{"n_layer": 8, "d_model": 256, "n_head": 8, "n_kv_head": 4, "head_dim": 32, "d_mlp": 704, "vocab_size": 4096, "activation": "swiglu", "norm": "rmsnorm", "norm_place": "pre", "norm_eps": 1e-06, "positions": "rope", "rope_base": 10000.0, "rope_fraction": 1.0, "qk_norm": false, "attn_scale": 0.177, "bias": "none", "tie_embeddings": false, "parallel_block": false, "init": "uniform", "init_std_qkv": 0.0363, "init_std_o": 0.0, "init_std_up": 0.0363, "init_std_down": 0.0, "optimizer": "muon", "lr": 0.00702, "beta1": 0.9, "weight_decay": 0.017, "lr_head": 0.0085, "grad_clip": 1.0, "warmup_steps": 200, "schedule": "wsd", "decay_fraction": 1.0, "decay_shape": "linear", "final_lr_fraction": 0.0, "batch_tokens": 65536, "seq_len": 256, "doc_mask": true, "train_tokens": 499200000, "steps": 7618, "dataset": "wikipedia_en"}
Each number is 50 + 10 x the weight over its row's rms, rounded and kept within 0 to 99. Layers, rows and columns count from 0. The size before them is the row's rms in percent of the matrix's.

# q: layer 5 attention query, 256x256, rms 0.0491, rows 0-8,32-39, columns 0-127
# k: layer 5 attention key, 128x256, rms 0.0488, rows 0-7, columns 0-127
q0 101:59 55 61 55 62 53 65 69 57 41 59 44 56 58 54 38 52 51 62 53 37 49 58 47 66 52 59 53 55 56 46 58 38 51 51 70 42 31 36 53 50 45 65 38 68 53 65 39 35 34 66 41 44 69 51 61 52 50 49 50 41 52 40 42 53 50 66 66 46 54 67 65 51 57 52 67 52 43 55 62 49 51 42 42 52 47 51 50 39 37 49 52 52 46 77 56 59 40 38 49 55 87 38 54 54 62 27 65 48 52 38 43 65 53 51 69 53 38 47 54 49 49 53 52 39 55 40 51
q32 051:48 39 53 43 62 45 64 53 49 57 60 55 46 57 61 39 34 63 42 54 46 82 49 54 64 53 69 35 63 42 30 44 60 48 38 64 44 52 65 59 51 56 47 50 55 72 52 32 42 41 59 39 55 44 42 45 47 46 62 40 48 48 49 42 43 44 68 54 58 59 57 59 54 69 45 38 54 65 55 36 48 41 48 51 59 52 47 45 51 45 55 50 17 47 35 40 48 36 29 41 51 45 43 33 57 40 50 75 69 46 59 62 63 43 57 47 33 42 57 49 48 36 37 26 45 35 36 51
k0 066:53 50 65 35 58 44 56 45 34 50 49 34 51 32 35 49 42 37 51 38 41 43 42 71 49 39 67 38 49 60 58 47 46 57 55 29 46 48 52 54 55 51 66 39 52 41 64 38 48 45 50 41 29 54 54 52 62 51 47 49 44 49 41 56 48 46 54 48 32 51 41 57 27 61 44 67 48 62 53 38 46 38 66 80 39 64 30 51 42 51 44 70 43 28 49 35 66 55 54 49 51 55 52 63 54 46 25 44 54 57 43 52 46 45 53 40 36 42 40 56 49 56 44 49 56 56 47 59
q1 111:55 55 50 49 35 48 35 52 55 53 48 49 50 48 61 62 48 53 35 51 70 62 39 76 34 55 29 61 55 32 49 61 65 51 55 44 48 51 57 48 40 48 22 62 38 56 39 62 59 78 56 59 45 31 48 47 50 52 51 56 63 37 71 53 38 60 39 37 65 55 62 35 68 28 42 30 37 57 41 58 52 62 42 50 50 51 47 57 66 56 40 42 48 58 43 61 48 44 31 44 43 13 54 32 54 52 48 43 50 42 42 47 44 47 45 44 60 66 51 62 59 54 55 36 67 46 48 50
q33 050:40 61 41 60 43 34 45 37 49 62 47 54 65 50 51 63 42 38 48 39 40 45 42 46 59 36 48 61 27 53 64 65 56 47 52 48 33 38 55 60 67 43 59 46 55 47 32 53 55 69 50 49 48 58 79 36 36 47 43 62 55 51 57 41 56 58 39 66 46 43 77 50 65 53 55 61 34 60 56 58 45 59 51 61 57 28 31 66 46 54 51 48 45 50 49 21 65 45 43 37 57 43 47 69 63 49 51 42 43 53 52 48 45 54 48 44 60 49 60 58 50 63 45 63 60 43 56 63
k1 062:31 50 40 52 33 41 44 58 46 63 45 60 50 43 60 37 45 62 53 54 52 48 68 35 50 61 65 53 41 57 51 39 48 63 32 60 43 50 44 46 50 69 55 54 53 44 37 48 52 56 43 34 65 50 58 47 46 37 50 47 65 51 43 43 41 45 37 51 62 54 43 45 63 43 56 53 60 41 60 55 45 40 38 30 53 41 55 61 50 40 62 34 73 40 47 73 40 56 56 60 53 49 41 56 52 51 68 42 59 38 52 55 45 50 38 58 57 68 53 49 53 52 39 66 33 59 45 62
q2 099:38 31 47 46 35 36 33 50 38 67 41 60 53 51 61 53 49 55 59 62 60 64 49 64 23 49 34 60 54 40 36 49 69 41 49 44 44 45 39 53 30 67 34 46 36 55 58 69 51 55 49 40 49 55 56 35 55 46 52 46 63 43 53 54 34 59 34 37 68 39 58 42 40 27 41 55 55 53 43 48 58 51 55 47 39 58 57 53 56 53 49 62 41 48 31 49 45 55 53 37 41 28 50 45 49 40 51 55 48 39 65 51 53 44 35 43 64 62 54 44 67 44 65 39 60 60 49 58
q34 065:51 43 33 57 51 57 46 37 60 45 46 65 39 39 47 42 36 38 45 45 55 37 63 60 46 41 30 33 36 42 57 46 52 56 58 32 61 51 45 55 48 47 55 40 54 48 55 65 57 62 32 49 62 41 47 45 74 56 56 48 56 50 51 68 34 54 51 40 57 37 50 48 65 39 53 45 69 54 56 51 62 45 43 55 49 42 44 46 52 54 40 63 72 57 53 52 44 74 53 43 47 58 46 47 49 43 55 45 39 51 58 39 44 59 37 42 65 59 52 60 62 31 49 52 48 50 47 52
k2 070:52 47 52 30 37 60 46 55 59 40 44 64 51 64 73 57 45 48 47 53 55 47 41 41 37 40 42 58 63 54 53 55 54 51 53 39 52 36 54 69 56 66 40 48 59 37 18 51 42 65 39 49 59 38 58 65 35 53 50 48 57 54 52 42 55 53 47 43 43 59 52 66 74 32 48 51 39 52 39 40 58 43 30 27 60 52 60 41 45 58 58 31 76 29 45 45 50 67 50 66 49 36 74 57 56 61 54 49 60 40 32 40 41 39 53 52 45 46 68 48 48 51 66 39 48 41 41 34
q3 100:45 67 61 58 54 32 66 40 37 59 69 62 39 52 62 38 57 62 64 44 37 47 52 43 58 40 55 42 54 57 54 21 44 52 47 39 62 59 53 65 62 63 73 32 52 49 68 47 49 23 31 32 44 36 57 55 50 52 49 50 46 59 39 42 50 51 52 51 49 47 51 68 45 48 43 51 59 50 57 45 50 40 70 48 48 55 43 32 45 49 45 49 59 30 68 47 45 50 59 52 55 63 44 53 49 68 54 47 43 56 43 53 49 59 55 62 39 53 66 57 54 50 31 57 34 56 61 54
q35 065:46 52 63 46 42 59 61 64 45 46 52 56 39 54 57 55 50 66 62 55 61 54 59 53 59 31 42 17 67 52 53 53 41 31 50 54 59 63 52 51 49 70 52 46 49 31 51 57 47 24 48 49 49 39 33 47 33 31 52 63 42 58 44 35 51 46 61 61 63 46 43 44 42 51 62 52 66 55 46 45 43 27 59 39 59 59 63 30 47 42 51 54 68 47 45 63 57 49 46 52 46 55 43 55 55 48 51 39 56 59 57 55 62 43 60 56 57 45 51 78 35 27 45 40 47 44 57 56
k3 072:69 56 69 51 62 48 51 60 69 46 45 34 42 53 62 58 48 36 44 52 38 46 18 48 48 48 51 50 47 41 63 68 60 39 53 61 57 44 74 55 26 49 57 44 65 53 48 51 56 42 51 62 50 60 33 52 47 60 46 50 53 50 55 58 38 34 62 41 42 58 62 43 57 68 41 42 55 44 64 41 48 58 45 52 44 70 61 56 61 51 48 58 53 46 32 49 63 43 49 46 52 42 39 66 50 62 26 49 49 43 54 47 44 65 68 57 43 50 47 59 47 65 67 30 46 43 37 43
q4 079:43 46 47 55 49 62 45 51 44 67 38 46 23 66 57 62 35 52 61 49 47 40 53 66 47 49 51 42 43 65 39 38 54 51 47 35 64 59 54 58 55 68 40 45 56 28 46 46 62 37 47 72 59 44 46 48 56 55 54 46 63 62 60 52 54 59 34 35 49 46 39 49 55 36 51 39 49 59 55 60 46 47 55 58 47 62 52 48 50 45 42 55 47 46 34 52 65 62 57 43 34 69 52 31 49 43 58 36 38 29 40 56 64 58 39 44 56 50 35 54 65 36 59 45 53 43 48 63
q36 081:38 55 42 46 53 64 51 55 33 53 31 55 26 43 50 53 58 52 55 58 57 36 55 66 45 42 48 62 45 51 44 45 52 50 58 45 58 47 38 51 52 68 48 43 53 56 58 47 47 52 50 62 51 55 43 52 52 66 49 40 67 56 41 69 49 49 50 46 43 51 35 36 51 41 58 46 49 42 53 66 55 58 49 58 45 46 70 55 42 49 48 40 31 60 40 58 60 61 52 33 38 68 39 35 45 43 47 57 38 33 50 40 50 43 53 35 63 44 48 68 70 24 69 59 47 48 48 60
k4 069:64 48 63 61 47 48 53 45 64 41 67 49 55 48 50 49 58 44 70 71 63 48 52 55 51 45 43 61 62 48 56 48 45 52 45 41 62 51 54 59 39 56 56 51 62 40 67 49 31 54 42 33 40 61 43 67 54 60 47 42 67 43 45 53 34 57 46 53 58 54 45 52 74 50 51 71 65 56 50 58 43 54 50 31 53 48 63 48 58 55 44 61 68 42 52 42 52 46 48 46 49 45 43 47 42 72 52 42 38 51 55 53 49 46 54 33 38 44 63 59 53 39 56 51 55 48 20 54
q5 095:44 34 43 46 48 64 41 44 42 50 48 53 37 61 62 61 37 60 54 45 62 63 37 51 31 71 47 54 60 52 64 53 40 48 45 52 50 61 72 50 43 46 40 34 46 43 41 76 60 62 63 47 43 54 48 49 46 48 62 44 48 54 55 60 51 65 48 34 55 48 51 49 43 27 51 64 53 44 44 57 41 49 47 42 54 38 53 39 54 48 46 61 65 51 45 57 49 76 55 48 46 31 59 53 40 42 65 43 61 41 53 57 35 59 30 38 58 64 56 75 58 31 48 49 50 54 50 69
q37 081:42 41 49 35 52 50 33 56 38 51 40 56 61 40 58 46 51 61 44 49 52 51 37 62 30 41 41 56 49 40 56 45 52 49 54 54 57 73 49 54 42 48 43 55 41 43 51 72 49 51 52 58 52 28 46 50 55 49 53 46 44 57 59 47 41 49 46 36 34 53 44 48 43 41 54 60 54 40 21 72 41 44 38 44 48 42 57 47 63 65 62 61 75 63 62 57 50 65 56 37 47 43 60 44 45 28 51 51 40 55 52 51 49 58 56 35 51 39 53 49 46 44 58 44 58 67 62 47
k5 061:36 46 36 49 47 42 57 55 34 43 37 63 41 45 40 43 33 46 67 57 47 57 82 40 51 41 49 51 62 47 39 48 59 57 53 56 51 42 16 68 63 63 50 46 53 54 34 47 42 47 56 71 41 63 73 49 37 74 42 44 55 48 62 41 47 44 51 48 57 51 38 58 47 54 54 63 68 48 43 43 24 51 35 43 42 48 57 45 49 53 52 60 58 60 46 35 53 63 42 83 39 54 56 48 40 60 33 47 40 47 64 41 55 45 51 60 37 43 55 45 43 43 55 51 65 60 40 40
q6 094:43 59 27 34 40 48 57 50 57 41 35 50 46 49 50 49 52 43 42 62 52 32 66 48 46 47 44 52 47 41 37 50 56 60 54 50 48 43 44 48 48 39 39 49 58 58 47 33 46 74 38 48 58 57 52 50 46 47 33 43 83 40 55 67 55 52 51 51 45 54 50 50 42 35 44 46 41 65 42 64 49 43 51 67 54 69 51 49 37 56 40 39 44 46 45 52 48 56 40 70 46 59 66 30 41 40 49 57 45 38 49 46 63 53 59 69 54 55 55 45 51 44 52 65 55 47 32 67
q38 105:50 53 51 56 54 29 39 34 60 43 64 35 56 53 30 46 57 57 45 36 57 45 42 48 42 73 50 44 42 52 52 45 42 62 57 62 21 36 54 40 54 38 49 52 48 52 39 49 65 70 45 45 43 51 40 47 48 55 44 28 62 61 51 72 62 65 54 57 49 38 47 46 31 53 76 53 43 55 61 44 49 53 61 64 52 55 39 59 50 61 53 39 38 44 37 56 48 45 60 59 60 49 63 51 27 58 47 61 44 57 41 60 53 47 46 54 58 58 42 36 52 77 36 44 66 41 34 43
k6 102:37 47 55 35 51 42 51 42 41 52 36 59 46 49 27 44 51 61 55 74 54 59 76 50 50 47 61 49 54 43 43 59 58 46 51 50 40 43 33 61 68 55 55 46 41 59 32 59 76 47 75 46 48 74 82 46 49 62 39 40 65 54 44 51 45 34 51 65 47 53 62 39 49 56 51 56 50 38 59 47 51 57 47 47 35 50 58 43 34 68 62 41 25 53 47 58 42 56 35 60 51 41 52 41 45 47 52 37 53 62 56 35 64 49 54 46 53 62 65 58 63 49 43 64 44 52 41 60
q7 117:64 27 32 33 52 43 42 39 59 46 42 60 61 51 59 51 44 65 37 46 54 56 39 54 26 74 48 47 44 44 65 52 37 38 43 46 44 53 52 43 54 48 42 42 48 45 39 70 60 76 59 46 31 40 51 48 47 47 48 41 42 46 64 49 55 57 47 46 56 47 49 46 18 33 39 48 36 45 45 55 34 43 57 35 62 54 62 58 69 56 49 57 76 53 47 53 45 64 49 58 54 30 61 55 40 55 53 49 61 45 67 48 42 50 39 54 65 56 54 50 53 30 51 42 62 57 45 59
q39 118:55 33 42 51 68 48 35 48 64 45 41 54 67 38 46 33 44 64 42 42 48 56 39 48 47 59 59 45 57 48 62 43 28 35 48 59 42 67 46 48 52 41 58 59 35 44 54 68 42 50 51 50 30 40 44 53 49 46 48 46 35 62 48 63 55 63 62 38 53 53 53 59 26 53 48 56 54 36 56 59 29 46 45 34 50 55 65 61 60 60 68 56 62 40 53 65 52 46 58 54 52 44 63 70 38 45 56 63 50 57 65 43 33 64 45 50 51 43 40 52 35 46 30 44 48 55 32 41
k7 085:62 49 66 61 45 42 38 50 44 53 52 42 61 45 65 43 55 33 50 55 26 48 30 60 50 56 41 42 52 44 54 45 38 56 49 46 47 43 65 43 30 42 59 33 51 41 62 34 54 50 42 66 41 36 51 46 50 42 44 58 18 38 57 55 35 54 53 46 42 36 46 65 45 39 47 57 38 44 39 56 22 48 42 54 74 64 40 40 37 56 49 55 53 47 74 48 41 43 60 37 52 65 56 41 55 38 48 55 60 48 52 60 53 60 54 44 57 52 43 39 31 48 51 53 51 41 53 52
q8 103:39 38 50 56 52 44 69 49 53 61 60 54 44 52 52 69 38 66 59 47 50 70 48 48 40 41 51 59 58 47 40 39 45 52 62 62 53 50 61 60 35 43 58 69 71 35 39 51 59 30 66 36 32 42 46 58 53 30 36 39 45 55 54 51 51 49 75 32 41 41 44 66 56 62 45 62 58 39 40 62 36 52 72 40 55 59 50 50 57 62 58 62 40 54 44 47 49 66 72 43 61 55 52 58 39 48 42 45 52 40 53 53 69 44 35 48 60 48 72 46 60 31 50 57 66 75 51 64